config.toml
n_kv_head = 4
d_mlp = 1024
vocab_size = 512
norm = "rmsnorm"
positions = "rope"
qk_norm = true
bias = "none"
warmup_steps = 564
final_lr_fraction = 0.0
doc_mask = true
train_tokens = 228600000
Each number is 500 + 50 x the weight over its row's rms, rounded and kept within 0 to 999. Layers, rows and columns count from 0. Numbers have three digits each. The size before them is the row's rms in percent of the matrix's.

# layer 7 attention key, 256x256, rms 0.0452, rows 93-127, columns 128-255
098:542481558488494539528464511542476557393482563507529534546417506491491500416560533447439526504481429495471617483472489456464471511502512484443520521522453509556478443434626391443504589470471518558493504492468445552525605420554451494608445443446433362444398536455490472415513499541521470463521484459553535443516554395470555457557559591414519489407489500449506541489448521531549501438508
098:630460506463565483480592629471476484413436595501595474421468461440460512498436552555466484539495551527470451528534459529524493457526540510542597465585425481481518482489551488470503481431381616470489497538469424564553483502504508466476519452450439463520566518453524416520444507557589492502462559537553491495540485535543503442484458453458477461376497501590520490454494464454597428602490
113:487487460476486439506533521498548421538454482489505522475485460664559437551453454449503481491459487483489449470515567464471475566538459528557434500538499534540541557517514512455500430475403537461498467479588490467450469527511431565498489505511465609435458553480476508457444483503521388650504487508433478470475439536515563539422520393440461527640449507543511518610563492478553553491503
111:564565515482563512550485489455467578509510556481510549473465522524504580436428432525516608527560430545564461416525477515488513482469499498530493567509485505534516530529495457461485489512552545513497559515444549457499531457461492433567534471563444451553518559572501519500540483594525519391467504580479557488425548438462468593450392595438606540527509483491517439466474562504586494457438
098:576520512527534528545458539545482568647496558550558483489466484561477487478629577446537535452566527391438490388530547519560480472474572486500606472626487564495465504472538536474474449461426563495498482470548537479540442539486506551570505494476504512510429481482487540495491464488482419508534440511467485472461534498535549499393549468532516482553525526503455553519507381620467568498438
114:449506450461489410480413512458516470529433556497524469504533520647498474489557526497500521477546426520422482451546537474532573600507473573494520432506515495461480537478568421423507482503437561519532537448541619506481504513574612501552508503540513551490520456519512436487384568467525482484492509488504456483487469523549490542465531338460460489562475477464496536577564561474558464546541
109:445639486486527398512538511515499483537526537563474603527469463454490525520392527502509499534394476449551553472461400533433561450478445540461422400465532433484549525468464604478483349459483590591527469499553474525494459595442536527472592453565520514441491455488436475561453532476578471466491506572378451558403495475544486494455467475526432491534561450548490507435556537479494457611465
105:482524456528419527513489469505546459506571451534445593549547464487511527539521424542559629520606545487571571449476581553475516455521554509449469483525477567548596500511425570543549454544476418486473441522550491441514531512367533473506487492464504470447547515497537502481522394585582475506597440482465537494483516475527451463481475460591534582541501473464478466478491518522480530491520
093:549491492572479438510503444507531512500470466468563461441471452517496497559563491486520451527525466510484443490436489479480602463544433571415510472515532496432437522504565514512509482524555465374541499420539439514491466483467556462488536571533503436493430496569582611604481501470579541427526493473523468476485539430511472524467504461439481525430471546435435499666554531472546449579433
111:503565584457451487556511460466509582483515425525594464565480563574554503452459488477544547419536436516555510540565496493401574500405519498468519535544523473540414573469514483511497569488530472552572386481470567415497486505470463495499511451417509451503461473460471506485499574505434511625511535429524586480460519510517619483493591470424517500449558497463452457548576436522552498455510
112:584455506533360467492529414554514461501444536602482514442494647479475444487474532557449556589533528501479561505526550403496460493569483528477532466468496501534481558494462484457491439579518490554537549520512486545516416478558536475522559554466480612449502560590481492440436640510489430448511544407454518512435451500432485591518606483533481476550589412486488565506436529480460545493542
098:495520386490576409503557484458538531454457483464531516468423529496476466472490582541442515499488507571543514558528452500533486599523447473580469487502492498528533524541440481489516449465515568481453532409570447559377436462509511505496481596520541592507554523524463385519419581465483487448477641545534511543450442480574437505419515410450479497577458516545504492483513498463470401479465
083:486511621508471528532424502533550519474617465519424521569611530493508504460581472468555517461504431427478479523505574474439513406481470534439482554517534450490484517495549518519517552509575395468526483490419573478505579520414449490481557420503490328501515413448472552500524410548454442518516474439533561530557529527427508470565437597458526499399493471453532483585482514523565613482537
105:485482450438459486550506485509527587458465581484535448460666537552617476531479542496516481390582393526409481468550530499546467456454616429454536516591540506523543586487501481448493510508500436454506537532450552428522466479568475444513447506388494502510538508484451508501588516516424465487557449545443492475491536554510546555587454464494590422524512549542521483555441473524455544460529
106:538454548504445494485461408508482437440485593612497474478478573463559489540393404538464487547451617489464507391571515500479450490567462464473401513507473524560489542487444579539457524549508459509486496510497490473555470495561603486461497444476463603468460550615520464528470476501457524523488435468439467435441508450458527621457492564572494461509579440472471549382470502568446485426483
113:551533549485571502541524428426437537570557478510550432509520415552537580517435432480539463486555476563525434410554541539511457477380483403551531623624438519445540560415530527500500610556398420479564411568483496457486480438509466428493518489486536368533519524483508555523545457445451500523502481486522528530505542548533508414486535544501559515475521484496494476508516409531516604524458
112:455519496553490543573474531561376503536542440581483482536454469444537522445573387548519458485491558497531509528509521586453500490474541443496450531533481584540480441571554537539521525499485488530573406535525511518577475544454440546508467497549522464475467534484451569469599361574492516500506477453562550442453495494431607495517494583540411543387485550533544551502504463511444551460494
107:559503509511489435401433517512600461560519496443529513557520599485491436508501536462460519511463603464390541459544514465501563473519459578414488505460576453532375490430458432504537481424503496465461537458526574494517529547530515568448570448476517564556449489549599479555403504453488515543525482509425474541521502501486467579426496457508473462523459494476410524443590567493557375603517
108:527572396528553539521480566403492495492552524443526429493434394543482518567528536525491586435598496442536477521511519461504502574502511469467485429447485498541528483508523502483474627481417542488545565506522537491496515437533611508611525501507558435490632488396434508489549529457302558526437477495584477560511524576483493443482474488513565528479476516552522508516500486434493548498507
107:491487457518512393496571373495566512504500573454559524493462551492498477506430489511503518539578490449480548425625429464487496497501551478488499441478508408509524551463447460432457413601499508524477522461541441495507469432531574450524486497481520576440486475513549379556393568415564475451544578485401517527464497476546417471416537383516550427561600472501403513502544488445465412509458
107:547527457553562483501535415538425485492459430464432598541426428500486538536483493548444442589447517558587491474467438509561463471512478437513434526455581561511517517525505539559532500443553535472529480483536356492500479458446515460462486467626507496451533550555469536516574455489603559450532478484447454544389512400453509509463405575519428489493467519510452506436450580562494427503469
103:438482472409523433470486497473541513500462403524497479540440478587426478436644647500459519468502455455546557531445449609408496587456493465480503462480495547482512498447479502453552420568523597472577476437529515550450526488522461497521518554544508479480432394467352478447470523510567542483467559460473549389455428431465515414454503478497472457579483532488447559555534510491521464532487
099:582530495504533555506443531487449494558557449418597433548468469527493568481483490455492535398563551454492524511509510524489492583553528518473420523455565480518459532458445476569540529559458469419480503535487549492497601498503516459455536514399502553515468490524413461495504501464413496565578455484537498446445478513502566372422486550493462397581456527466454512442565523465453486453558
107:498475491455538519580501409502500567462555456490503482553471544627523421430577503484524520461489421552474578466626472471472498515501531411465547561470537533614478490456578431470483542488494418585513497508459543476457528443485468449555469491499478341506391473518456538408574492483569564533538449525472527446487502441476573534512434529506492490551561530429499499403528564599424442451456
117:475479446461450455478476542440536451548565522515485437490495460514487474546500546491570544481558513462473552503546512496402528495543555543524414417522561516570483428542333490514589389496516530520490533465526586497444480483549586494557576532474542605451500461503541467524473507525442557487485527450458496491489428559572452458388536389550531507554548422512426537510538466412540467561517
111:537514458563498507483503475510446561505572466531540548495391480433446508424440548523481557533463525472540572496495529469398540489537520470467617449383494514534467423456529485450519575524463603593544486515456556483561490506437515447584610496511477422478529465484475596469541514500495504506483505481455478493465561477394520466468496551544491539461575433504429548464518507468484528453552
117:494507510452496601576413559506415531455484511492483536498560507409501513389520485523467530427489458565484533513454507461491547452513512459453612578511474526439573459453597480512478662460521506525487478526446567461634456495492445468502492506473466417584521528481573598534648443527440576550520460496504467464510559521424500522589517598495515550407527522458560529507484566497465536449508
107:461453480565559471514538507483490485559492495501540514504444497483464548460448442497535472465536562498549443528638509512428527491481472451524465432514566445469499570524482507532525431516444578530487391452529461544447466491547482504569556557529558474482523526461512358477358488443630519422483600420521569481446442497567497453432476440591453458516498509518483513473551515512515434523432
120:429388487531440448454498469475573445505466502609418553466524563435501438592471596565530494522465516443525590502550489452457516480514565489494481390481495461580487575522401511510513371549512560570481494409567516585484452439583519485503499522487558601440483454491487379519476530483551528443521580413513535519492418520554521511449577390564505449497548427526497544500543510498469451527531
109:485514462508499477444526567451571426419533565571503501484506521544440456604490572527475465482451440509478540609423485405458518464556469529508478419383537463516485436533584520511580501414518493537544577445541419660310553517476448488499580513499477531457488469521449426514404585446481563444532504477490507509495522512482552483472452560471500460511458455438479521465468535454470419524574
109:425578506517569443464558437518446541458479434476471469533469521446451454485470478525530465482426438538490591573494555602451512515466528454514509493558533498507472531456496477473485510447510434520493472463486464617465435478390449420566578516543459413453454470426525526438542434415590515547579542480415509471439595526453538459530416522529500552401529536551500464485560452499477400551499
122:497535578455546534560473546523435595479543441435521527548454453463507548387540472474522448446556442542532417523467453505508533429482486500510546566456518483437493454510626466476500646460545455512460468547395467439493526483482389462533485492538474350540492523464523593457546415475417532540482453528548494457585527437458526479566436560441463472446437538490484470504500538490515482453435
129:532515493512421457486523496460519398449415586545552510528503497557527502597423521506446523560512553513501473427583425471435450544489427572524490485558479487483500598505435557565563404510492568457514520467610474440499490448555579506462484483470511517490516522564490445494397601565611443488536542469508495531425457468589488551417529454485525458477532386463492502479510543478556500511471
117:559488489444508512527500509471539513500532446484475532474512474428476471454407557411539539495439491500516544476407414502437462466537530550496492500427518452514501525446468493491524412491463461542426545530450499565412567456521424407549537479499473488511450493509452553578570488477440547530404572543371505595585574531521481509483441548484554482507419475524507437450530519491519520508427
113:472520479493554339492528474488548499555464490471519482490516516484493472524497529517452489499439558446495495418552458633500488521525460491547369475574547487518532554511414524471489377470468544433522484475572433594453483526511599549480477509523532601485500563540485377576428516423544485440492570505382545518446515526574501492419489427557509495535463514548463525431471518491509388514441
# layer 7 attention query, 256x256, rms 0.0451, rows 94-127, columns 128-255
095:521512428563485527530442383486447504495525542574448496464449459438572402514485492590494498529453583554495452593534598532553524542554506516464450537517476396432503560425566576504457487502496474519498587526463578514557451450553544431529499529497490505527661419506414561491575529603598616531518574491516557477495508484452431480438468563428496418574469493485506450474550421472500420512467
110:541572543527439500463448525474465467506569464521530515559468452561565404453512566547529457491576424469431461442500608449533529459538510594521544357557492489456507550612508563541488497587449559515561480514453571536479520511487439565479452443489499569481459499467510481511461494632510451497512525474580414490515474452555534528442529424396528481470400469470592438572592465584503563425482
092:525467510559548515485390514475532388480418641545468558497462474453504611408480499385427523504477557432547549581491442500562529450463477591487520496534572409428577466510448586584545554511519470509379469550485448546515532510490501507495549462513555460426490484473349533480497464473507454468518464512504501450507456469532480536445415565599553506487562506540494594441610542485484415435458
110:517557468578459496578473510500541528462534446402535483521417553555562565469557489538524512452583514489462425430463551547492530500591480509480509409548486560460519504402607562541412447484529477492557448514483547461496526466450469477494404483526569583527385528471587540467397507494518577471474497476527447471518487426479600572398561440612448530430433467443523429535459481502426405489552
106:449508383473576516543502486492481533510487583373460500489441494501468500504487472516460529510556482535431449555575518542556507478495523538474537493498509468507414641397546450483448519534502517524505518559429595538478511390529508428513465432498477530469459410476525488535427545482517517453473547501609502506422516520545477512427519438413525454509477516421561420604587456533551404491455
117:413549506446529512506552564479565496541554571550471538482477422533500514512413393534511538541463496537507502477462392493548472468423478457544423504369557448365497477550459544491471436480549446453545484459519514467491452437516504557540581465573450503574512460513465545549588495556526576471503472565570460543433560516514429486438417484561474506504444418519472515454437543478536551544450
098:569481574501426457533473521451542385557467597442507506521513562515442515550490482526525567482547525454543551515445572555471546535522554495455488409566509524509525483368541456611494458520435433465542467423479483446551462512533460516523546474559565489470457515532559427557501402576501517535472575497435446453579514479540458445456534479507464600590511508533444444465496567519420582501506
111:329480470515522475466594442620552597505474527405474554514540555461444485367452500525568480517580462421512533537445383538463577442521512587494446456467526509405470529487553524442499447563593508500446425517546495473470449582434517475511459500439471498426449519457517499537434582470553379436471488461485480607458586428581436496482502422475494531475451511451507535516567525509478509545474
118:495526562433506463464499484534517475463554548529627420588436523563566435469479501480458498550578455480442525462590518527505534551409564542598571471527540502435476507571526487528466613544491415514588450540485501634536563570466489547491514460510513503559500449477525521496580492479458506550528481396541491491575567613457476482504531485497477501530421447406427522449529472535520430452508
103:478484523529624449409451528501463496471393474534469477469585487413437472524523610493400549617541520457508523474523477445503525528515474519519553484493509488469562595620560602483493505472506576486531574662578518580424551545538394533484552538494484456476517525490475515448504557550482408465533491501475582500504528502518471566433455509474569457501541501487529477530545612603473482440472
115:504531430538528339523491509448453488584487513449530540491452503402412482510461506441509504557532497469498452486527432462556497503383459497542537520493484495498508508538498503479410472553557484505405496526482426552493504429473468439447497512527446502387584448516459459463456554507515523510515500581486552495494472523490448566596371500450504451476554592505545526456562512413475417495604
137:464424536442532589451480537596667463402542507499487478546611567506482458539469535499506558518438491531542527542496460491479550505551526586540548469495587490490477572429510527497622482491585430459606436468491578528431515559492470544525497540515514512522475477463595467541434486452523433529577542373555441495514481559579505511429588458478499523452532440452418490473527532551585664523483
114:542512494524469537488442444545418550569461531393497529545394491455594465514519572557452533463505543545445545426569600506481506509589542531458577543554486481546515550443570424531469523445530430488467531466414506535529514433473503458507472439525483468523432521497510486476400434386491522509491508458484484601504573496393562576474611533496468557512453479417435428528484383492470440472506
107:562481539466563506415473598477476544529497547623465567513515450570472560476477531525484486515424506564454597416475494533521474474554521509411538523563495487552517456475543527425501555475442481500472598534508495566481526506542505490524518545455468493605487632421436474529443517476497455521407480524425496547592598480476550470484537575645558505479500503500497507512486550548368477431437
103:580545477540484476550547470514426608396537563461565426517386532548517505406515437610480519509527467510526513458539515495479441508452519495564493467518480510502471434428505500499501562546549418492475430506510508549633505485526481526482418462522522549545462512426573460455524506590457462499436603394541461472512556553408492464454571550462460537563500515473486521504447436548427442558529
110:497525556543466449532510514442531434460540407593476462434515473605546556466527446449564471379519505476510507512434452522484520526516522502483441505583503577570468398531479551545500509438475465577552481468560438523512561573565535586481524565489576484602476571460485583476503496443467518465465444519503537431517463455495590483470527459607446600528507503480511476473457474498449553341534
101:435423515407553466472503528504497517565524538560508474546637561519544463503523479464540452586479440557397508548544464504482520530504476464459432512499451422434532552455414489442542491533442501439532513532459520468486434452549533498536481500469431559507517477566527508588574494503545552425452514531455606495487563522508390499612427441495488401506446499504513511465519475496576519557442
101:532590452472469518491446590477436623505618428445566430538491423456478528583534535565395497523506558575528416561559464485384432483482478433489476459502476494534458466463440489499580574506445590503578491395451516490460619408458528494475470436529439559480535532519558484539499426473460596497566480498512553543462456613477438484496471502473512380490530561447529492558410478475490445572567
107:599494508466608401490502506488499611561482563437629507550490534440396519515420517511424546584540484548518497535514479487557516404418463468525523423435505469334490551549549442426521523475540454516451520565498499537563468480451491465593540430525432500429439561490591563635473471535533520461510495446422482585463573558495409461447388509417458428524532455505469472537534565483499383589480
105:458513539474510502456512514414476471445497527635473554408503487538425602456445502502571492550477462537549467447467374463535484515493502452454491469546568540453556491521511527555524555518565521465402475508593439476442438554478515498461536567491481479458479519429403465523529562440451388433456466526432495457480535439572502430541462551602526547541491528571481594498503612465487548494520
100:480477488523476429524511467408516479503529515531579469511495551567518557475473480427516517456515533453495418543428486495470502434409491483445568462521527493461429472539489484471466460566486512529616448493561557451547464505462520589460470488524502500537516470636440526500459568541503513549558487563470455425399487527572529440507460412488355532562527494427519537541571538464608577488534
112:601472493498465533560478518456498537581581516514601562497494535462502544516553532568532446407495568482428462461522549498487527462569606463450448435539492466585406524519473480475482492524485524513620534429452454476611520471546492503448437569533504583537591554470486493518450460501509482521438480415442509412412521590413592593489584464559498509623499485496484489562471471509508500534567
110:556440596435535532523511516438447497440503533463430451550479499614440524508506557451488486561496427484464494441505406558549505530405568469506521518571519504543523462499543459478554577493532436488446517563434404549425518543479488464450488407425432483545420539519457518571540503443497450417483456568510484522537591478505564512496484507503426505512432464471452490391563511525562493428568
110:480488481513514550545453596491517524635582491486495551616490482429528518553509549535469541475531576490465490510503495485434475425544504498419512425537461457514410563468431461437506513490386663604566507436439546436574539396499570531499542459552483569439559520479532554541482438545499525531466450590497490490388480520526474536546440420507520503559589554447535468512577584498524454544466
119:520520523493553537440507494477531493435500422552492472482533448436479557563547498492475522536487589547529467602477483493493485461480472410468386488394484517522534464508451505552644533492377530445515443510560518425563536530429498503507482446509492493476542592533452587561580494539489501489524467500423550478460551546482466456412477494519476439487512420566500422442449576546472518502472
100:520544518532425459517488475488449469437543523501425423393468517465491522550603427421503510511422501509528514556485470550453629574469520525511435536537500538543513427432517450496527477468528474434465488468483507545474533481521455371490541465492572364599545465541500529466609540420432553444385498501550591545554527505437586500622497554560485540488535558512430460455446426537463492436565
101:474479472496550537476510540477466506492579484441576494524506396456479508505364499556526583465525487474563451532500451503547515463489528467464496393434492423363379556550477453452440507506541517591592543468484531562554512488518553494568546476476477543480500478390498532510477526499529531517456487514470480504455463523526415475387360508474428536539496571511489533567475579479501430531526
091:437463575459595484378554561509536563507560397588576463569597499482501521539398511509478559557439525593481516524491517486480495474482462481433563430457437517480423518548401463426466503434490535602585537555494505530471556516396473564514559523436364500470502536488478521550429529490474508536469451621542486660501492531558332446531397553504502471498554485442477536450442621520480508500475
110:459494528506506559415603446519460515582494458514490580461506470444496490535514520545517512495438555514490450515519451447478518510486578503540501616406467497516487570563488558462508435480454442526519583451438431518428522447416458484524552500521440541439606492478517464525450512399442504484511518554541503515522540595569472616466472501445530451444513476460588550375495602452538473558516
111:522481447609505376439587474487539452449408488593459494476532494549546523525432484475618520451544601529520559487468529472509502522452502524537469532417497456476450520519436481514500595445537421556519394472464513537506499484570443442516512440459477491508522499449470594588507475428572466391506518495475495538554576442520467461502431507456516541427493470527421542438505422551553506470543
091:552508500465446564562545357461472545467551532463518469337441488415489509386579434436530499472507458460538422562532476575556549563473588430545424553481495473491497439561535472529553614512519495540462450403471420423526566518566521470461509516541584455544451479512504521502578474435499519481458471496529539427497417485442588493583452493545446467529456483541412484500482419473487542451466
099:481563489486546517499443550554551489492527541505465553541476489534455488470420528554520547574454436504433545498553410547493512458548492630451595460513534429407479583458505515430489494541543518458450553551459617588490524502496448507489481506557493474440540432424500443483433586549516437514466492454541446498497535482516482495383516515445543546503474588536487469520605587573490420485441
103:534418548567500517465488503482470510524491568576532544485546501386504447480504510474545501474419549457539513505515590457473502464447460441547502528448465434515538469586443507542525453482502527391538499520479442399537441507436461586463555494455481521540527463561411520494490468557549494553511463519511449491494470587507466524649429499493501363501566441531533590404488454504595540546461
109:495513434553502434517482544435446440558442637579521581533532456431518545540348550516494496451519483461439558518495512502537440479541512516490482469464494420314511531532448561444380487503581463539511539467475512517579415472586535542508536546490475599443512467500441510540439501515499513436529529562476499476468513471591419448516394447467507512548525528493530544520545486399570441576492
# layer 7 attention value, 256x256, rms 0.0409, rows 64-83, columns 128-255
094:505524547559464532529509456487488477586392458495436502522512463453450512434511513541495501532594517555522601408532456509387511436490505553582354363435479517494618471514567534496495419472504502423466411495504544551463483483580374440407523503485510478545544599668542461488461526558500510544526526489483521569470489557492460507620536529460440478481515507437482484477556550428555451545537
082:441499579570457507436550528525507481458496399503435513527475404460519522485533539483543493509541569523542502668500531423548555525519557519510477355429494461636528462536550570544526490559535415560367539429525389504497537513347488529498526524456465489510440444540408556507503475431546545560466506479425589541447462503499418568519444506542442516521457509506481579429554522534509512509488
083:544518455495455507461595543535488522514464468454507517530422525442420493485458527532523518595514480452488423526559603508473443495502432446534606506468539526517495437511474469452513497524510569438534472544474538478488511530348524515505470419560405464442509445595518478513523437485473506499478443503565497506542570527408457408478545495433549448470482554582458483525462444578460403494477
082:448507431517506466548416484563447505495585521513565532591539481523508516436546532511498565474570645423476500479493514449299507437520510494543435398471460514330498536465554505472453585571548502491441448411415538501540497502508526336433480471490531453501469451543496490490457463533540583568499504509417509466454478421502462482517419514481438506431532569500495446478490540477599488487475
084:490521522554466503444491542533525590561568591526400582556534489479487528548461508439447556466595519524517554481405517540548547420527440553489520420364518456543611464606555517543572398503521424474560476525408476508566445575523575516508494444504502526447558522519385450496485524473534521485500487512433480579534431506449446539518461465433584474608551446516452424500423492424562468503554
081:486505547452523457514440490488505653469525610473582438490570512528599502472534537450459611496517469479517391550482462427545593474545462459446511550641533534463442489552450572495445489489630522520598485538404475406484474555353560462558526505486489470542519463436518603551447374397425518513528433469512459466588521486497420486523506479419633502490506464499496502480476528586508530511575
087:500524431470516580560484487481536548498508486449524425469484532495536488497488586539571521510522364523521565517496538446514476451487524556484478638690503436422429465502435402482512466508508437495575582518517525444425520504438367559547533544491427534371480604347492508451462444538485524543477460467596469562493507473518490510508505528485637568427474476470505637462512586580503475506472
086:560484582456538435512529514536545410470403468578511449446542510466417480454475374493425383482463487543492502451463413483433504572577473428565520561501453420580400553568495511519453507484551455529484435440564473559457508492534599490492490520506551539483459574526542432504469495437478577486484550511446529482464537555548538478514528537516453451474515549468515466478517509490404464452478
082:563519465551529521451433498459454472629631611533508484446503459409492584437539549521435578461548530499489385607458429492528487496514526455482479474489567493524481526498454547567580492475482516550560472535581451502527541545432458488545508454515483517392530496490547563525543603554540522449448442446399509446570513472493499580536458460417517517507521488521498493470466478494448477466569
076:496466604550502498580532471462564542554497452518470534554460549551479499626478556460471491538602500548490479507465491470494519545507455537511460573475502580530429476570403382543473578450553461496484561551477504465529424449512455580524444495558510519473465529560463478485403536495509509532526526557458489528551534451495443487525457521528525600466495548534436450424507479585573530463394
084:527538513411490443540464535518451503502476471537566372400500553547540496530547511577516506478489428469503527516477534498493499441476518510570559512468493559445464447459560537475480454457523497492490484480565494575501484550563455461533494512507496523478561557419551508446557590512416530480497501513488494564438376503474667458434508523542507518547449578609472508577550468527489477496622
091:476486497490476510479486498514452518573553544516579530556547501453480565447464496475501579457481542388470443476510472470539434381493481435469416528403482480453462534445477555510451457486442495559545543502514442490472521569451551514516441415533382482630466422535610499549568459402478442544523506488543508513518454525470410549522481506451515438440554483485483520446420569448566388536562
084:495520434489471563527531478537545494540385518453433474578488500487542450478461547451627449615525516491451533440425611483445449603506441585533465571513494499552445523541455533507445384548506569425551491550573519634517510484589393544460420516584445525459489590548480493487435522557491447440476512461386535586599486509536459557404499541474424547490514569522537480507573616511627421476424
081:461523501611435528542582471484448503554531472470465524380550556454449534526445484540553509509583479448496459516388427433441415578550475519589513488487477507430576491528434418451571511494453418591412417433451449451554498505555513554520452473518561476519474455554453495524480560518495560563549536548535548503477464523524502510521489515554519569430585567547460454434622521485598507512475
085:425448533560492553473504460476521504580518415473475479412466490485446552407506563436437570459522545442503529452479536499591525503456450499545533527474478460576527432546568438514484517600507524524549516520535521492500469495379513553567468489511560527442415428549516528482551492543573327394378513419531575522531523510498433458391543470567524465512487482421458495428411507485461496457612
088:462537466486374577483562446492509535495563395488534458527516516491490518494471530489545482465567454559491420324527613507444484393528502507424477473527458518541573509480417445478489512496539506495523673469509518394526470546581415553485452426549544508509532526486485487580520465379589508555449419528461466397499430519503499551486474520534475507513469470467455473579579507467585441511514
093:515480419523526513474470469473480469458500584538463486563494486494409516441494420527447572510450519446472490512591521586571517648473530598441448539573517499495547429511497376515456479576497508501468503536418487527564458514429568475466486500475551475403380461443463509447497493505527508515475504486467518461442604538509604424481535470578407473575508486440445481441497406499448593478594
085:447484463636512515443520578565500538508538592509627578402475521498491493467389539478565601526431459516472535410640490444493465569435547521556484441435517492463495531493532458530441423523539537542493404394324515514499517510541453392512559489493514464484539566527443433522510447599524509497449512487531554462500536496486483479548510486574364432549530506513498540433459501500561560465389
084:457481544453454500491459418543542528483532583554449546450514530512543562485484422508474534393455585474508423491306474531447497513490473559458459514526439576668512530487558512554564503521431457434394508583570535465514532442371540582494475438552474504499488442500552520486446469561469449532512459529539514615402402531484531585525494520445510464476503489507479448417563498521375487523420
094:467516455428467489499469479537469568485518447423544563588506554395556503541478427470508528499450530453456436418349461498446537557428383528577402537456511535484495491498526570515488521517560482362498451479425504450490545468394609478505495485445464462466520416527437521559470377403505511560512430525417529413518510476552430527464499499551502532495506491439462493435458587535497467552570
# layer 7 attention output (transposed), 256x256, rms 0.0453, rows 64-83, columns 128-255
101:495613534408537464486414523481598483499529579453490462475462518494465536630469536512469513434522513496455514547530513613526461568468521461429495550562450539509502557430492521434515541596482525604519568540489429439492523471518518578519445485522501547497460517414498525497485549443442565510587490579577492528473501461504470516519551489534580532483486487583533526545507417466492550439637
094:453512427501477480480480471567505484609506575520570532340428555495484440501448447610453561510519467418458500446496551570452538549451536514542505578504594510423422501432551496531483493492426524456528474541474483563427513445509523414436448461453483489519486564458530521620507487538591544546449525579579444501504522483456545447576534509511493442434578592457504516634478427519435480524536
081:408415499494521447475504557460535508551502437517514528453508444454578535430466523443551443503495454556545590478456464499526474452501429512509448544496476460489504482521485492605460553507533480534506472527533455482513492525633514482562536481555551513542523579362531539484458555450537446449577537421457550473514507506557572503657476458555436501457392414465541446510578429469507598537572
091:486433578472406459617468459443488477559459558518520501390425534501485586501412447450522492511528469530491461513495500495573418518568506601511512546494470493578462514521491539441424494430494508489318578505582431429404517501535529508512574565466470447519534513507462530533535472422479435494459562451503497587574558409525409479488568557529578608485530417439506476500566551461470509432524
091:452457473532458460376531501489535444490458458484569437563522541540502541416443496482490496481485428444536581493548502536504333503433508448497581553501350469441524478445507503471445542526493501574512467472559453506494509432470444549466518595427469489550520510489568533509490503539463496470488537496479475362471578388521481441489546424503532532535480523483523541535501565525449506551523
089:632447367522454495459540482487453462521476492519444435517503483517404503523560437437502471558458481549544550454443404560504496403610568452466535485483387414446476438532576448563482475486408496539455500439591470496588522543586433383489516457507493471573492564561491527471589591563458508492527506498477480510456439521544513524487544520466433436442482504532469496484466464514576524394438
087:571454416483507424475537491495526444474451492482441470466587453554447518531526439515509443505448536491515417460436456504503573526421406463554524379458463575537520549552524521456516521573563540537551490440589513516576538526535470496525518459613486501554527578533566504437496535513576488364564486557452482486487522470497559528472521431458506460513506514477468509589409400407561531462478
092:514490446557517617473468490467433540524556518442488522550459472506520475584445555449558549488497562552575478533492513548549473472480554545555516418508601500493524485455536445449428426517484504400526559545469538521511426419537465462539484439518482450455541457593523567475438530416447457498480403458544559441503466461520443528510506494506533476496459466513539487537537515587509477508555
083:567461512545491440518603590558456519462431418527472633538463490552545503453448459410531536549494527526556594469597558531527535451545499492464475478482449476456583503476475498530439509527534482446442523409456398475471502583455549518453449561451556467447558533521473458503471445478497544427584529520525486395457528485494451478568416557521483482565543507538391584558481460516543488599454
080:427495402458489438461446490510555487444514454535573546456501573535564378418577461537527554465465491548486574435355500548570435464542465509503527559482503537516489508416484508483476414537462518532516425448462576479500583530488409459456477502442506469541579528458496569502600473437563437377443478536464459495526507475444523479435487518504505477570557543527519515497532583476439565472559
083:472399411485580454489526455495536498519413463427502541589597419475456522458476503442536418565512507519513542536534483538427492533454467415450540490631589536602481477543478505468490447515464484468556532491423475472457514510497562538578509497461508501436508435492458548542458555423557584519457502594486580491456427463533471522401503469458458507418520393438452429392401561525512580508426
097:552557547429505465468478496520526500483367493454372574461487522501576479503547543410524438460554468540561457477480472540496505551507442581494556475603480431568634498606535564530505540565501473522561528462527484510523490508534477559427519575543597465422488616420469513418459518591469454495510504515479519392545559461513471494486458476497558513556400588469549463525560476518466537458500
092:484455536471508466517524472451427450466546460460501515459478586467491542559649461518430490531538510535486508567429390516493432476507515465494434527542480516471527493432500493591472511525550517618561496573439511471504530522502540506513501517506541448558462478512509467502465503437414571605480487535501496410449484519459538448502566479531603492523455560463426484449422435526527463477589
094:433554573363572469509436484515549483463506520519588438450462638532544586491644597466441489501509497492520429500509517517535489540434555486418508497523597447540467576503523517521432442526525612464513520549481459425397504413494474390442547499501538394489458493399523550452517519444458476517378462534404383477502458400503493519522445584477564460546478460487540446557408517538544524434614
098:486503508498532574530507527485479530486567569458474446570513518601508469532530436544597396537413439459528592471495463489502496516502492592467486493480548491486440519560449460580544567543435457429445516485488521504403463537547456523440494601499478543507528605499587532588524453470561596533577442650503459429488542517506523589561477474477524529530500498583466578529491417474488513527450
095:507425537502587450473424510463511467516542556461534427482524610578493555521477568520495468526432490498421492574461374582553509518515455451500536528496502500533414519582519548491465498554473578575579446542548474496565536500539508399476511564536498410492441494503503504514437511576368406478512529434510505518521480472565449537542513472422623515504509510428582522487483531496478458466458
094:475551573507459495509544536485508521501465484485527518495541424547555453500490492451608464460457483506559552555497522487448514376524485457487539456543510497497463516440464617536546639432574425443471464446613564538419483517474438465419543507541486660542470479562505470419512490498519417459560507479446454520492476444544409538532461585443525531435456561574448547502470477478440459475547
088:484572552403571449524543493480465467501495456453466441588504564538490533479525399550445440405482470524397549575486510498415519408454445519437520534547527508439486483520552512586489488579552534455505554636572485543467519526393569516506420452586501469483481420558492474416443521397428503423481516480465405510537454568551521508467537554569514581420463436582516495444476524510449432548565
088:497523539635541419447567511541529496494532399450626468558508521578484515542453580499572484492519507455497540543593558474516499520505494502540528486478515447500531566495473467524445557468499510482525380447533406451488440570584484397455531504432443486512436542486400570505550446521546555519457560533585438476493536374494512467468435551546504574516497400479486585559470507594523496480465
096:501441464606514520518485551402516543457452586497480522565490423566488514464531581458538364558488506577515533526613535472567430490580535508591540465562432511469580501510455424510488501372497458550545565585584412457529468424624475530521525439587492526499475554525531524382487605518450461478468558515486400535536546572512599505395408521492459443449488576439564530512550481543498497418508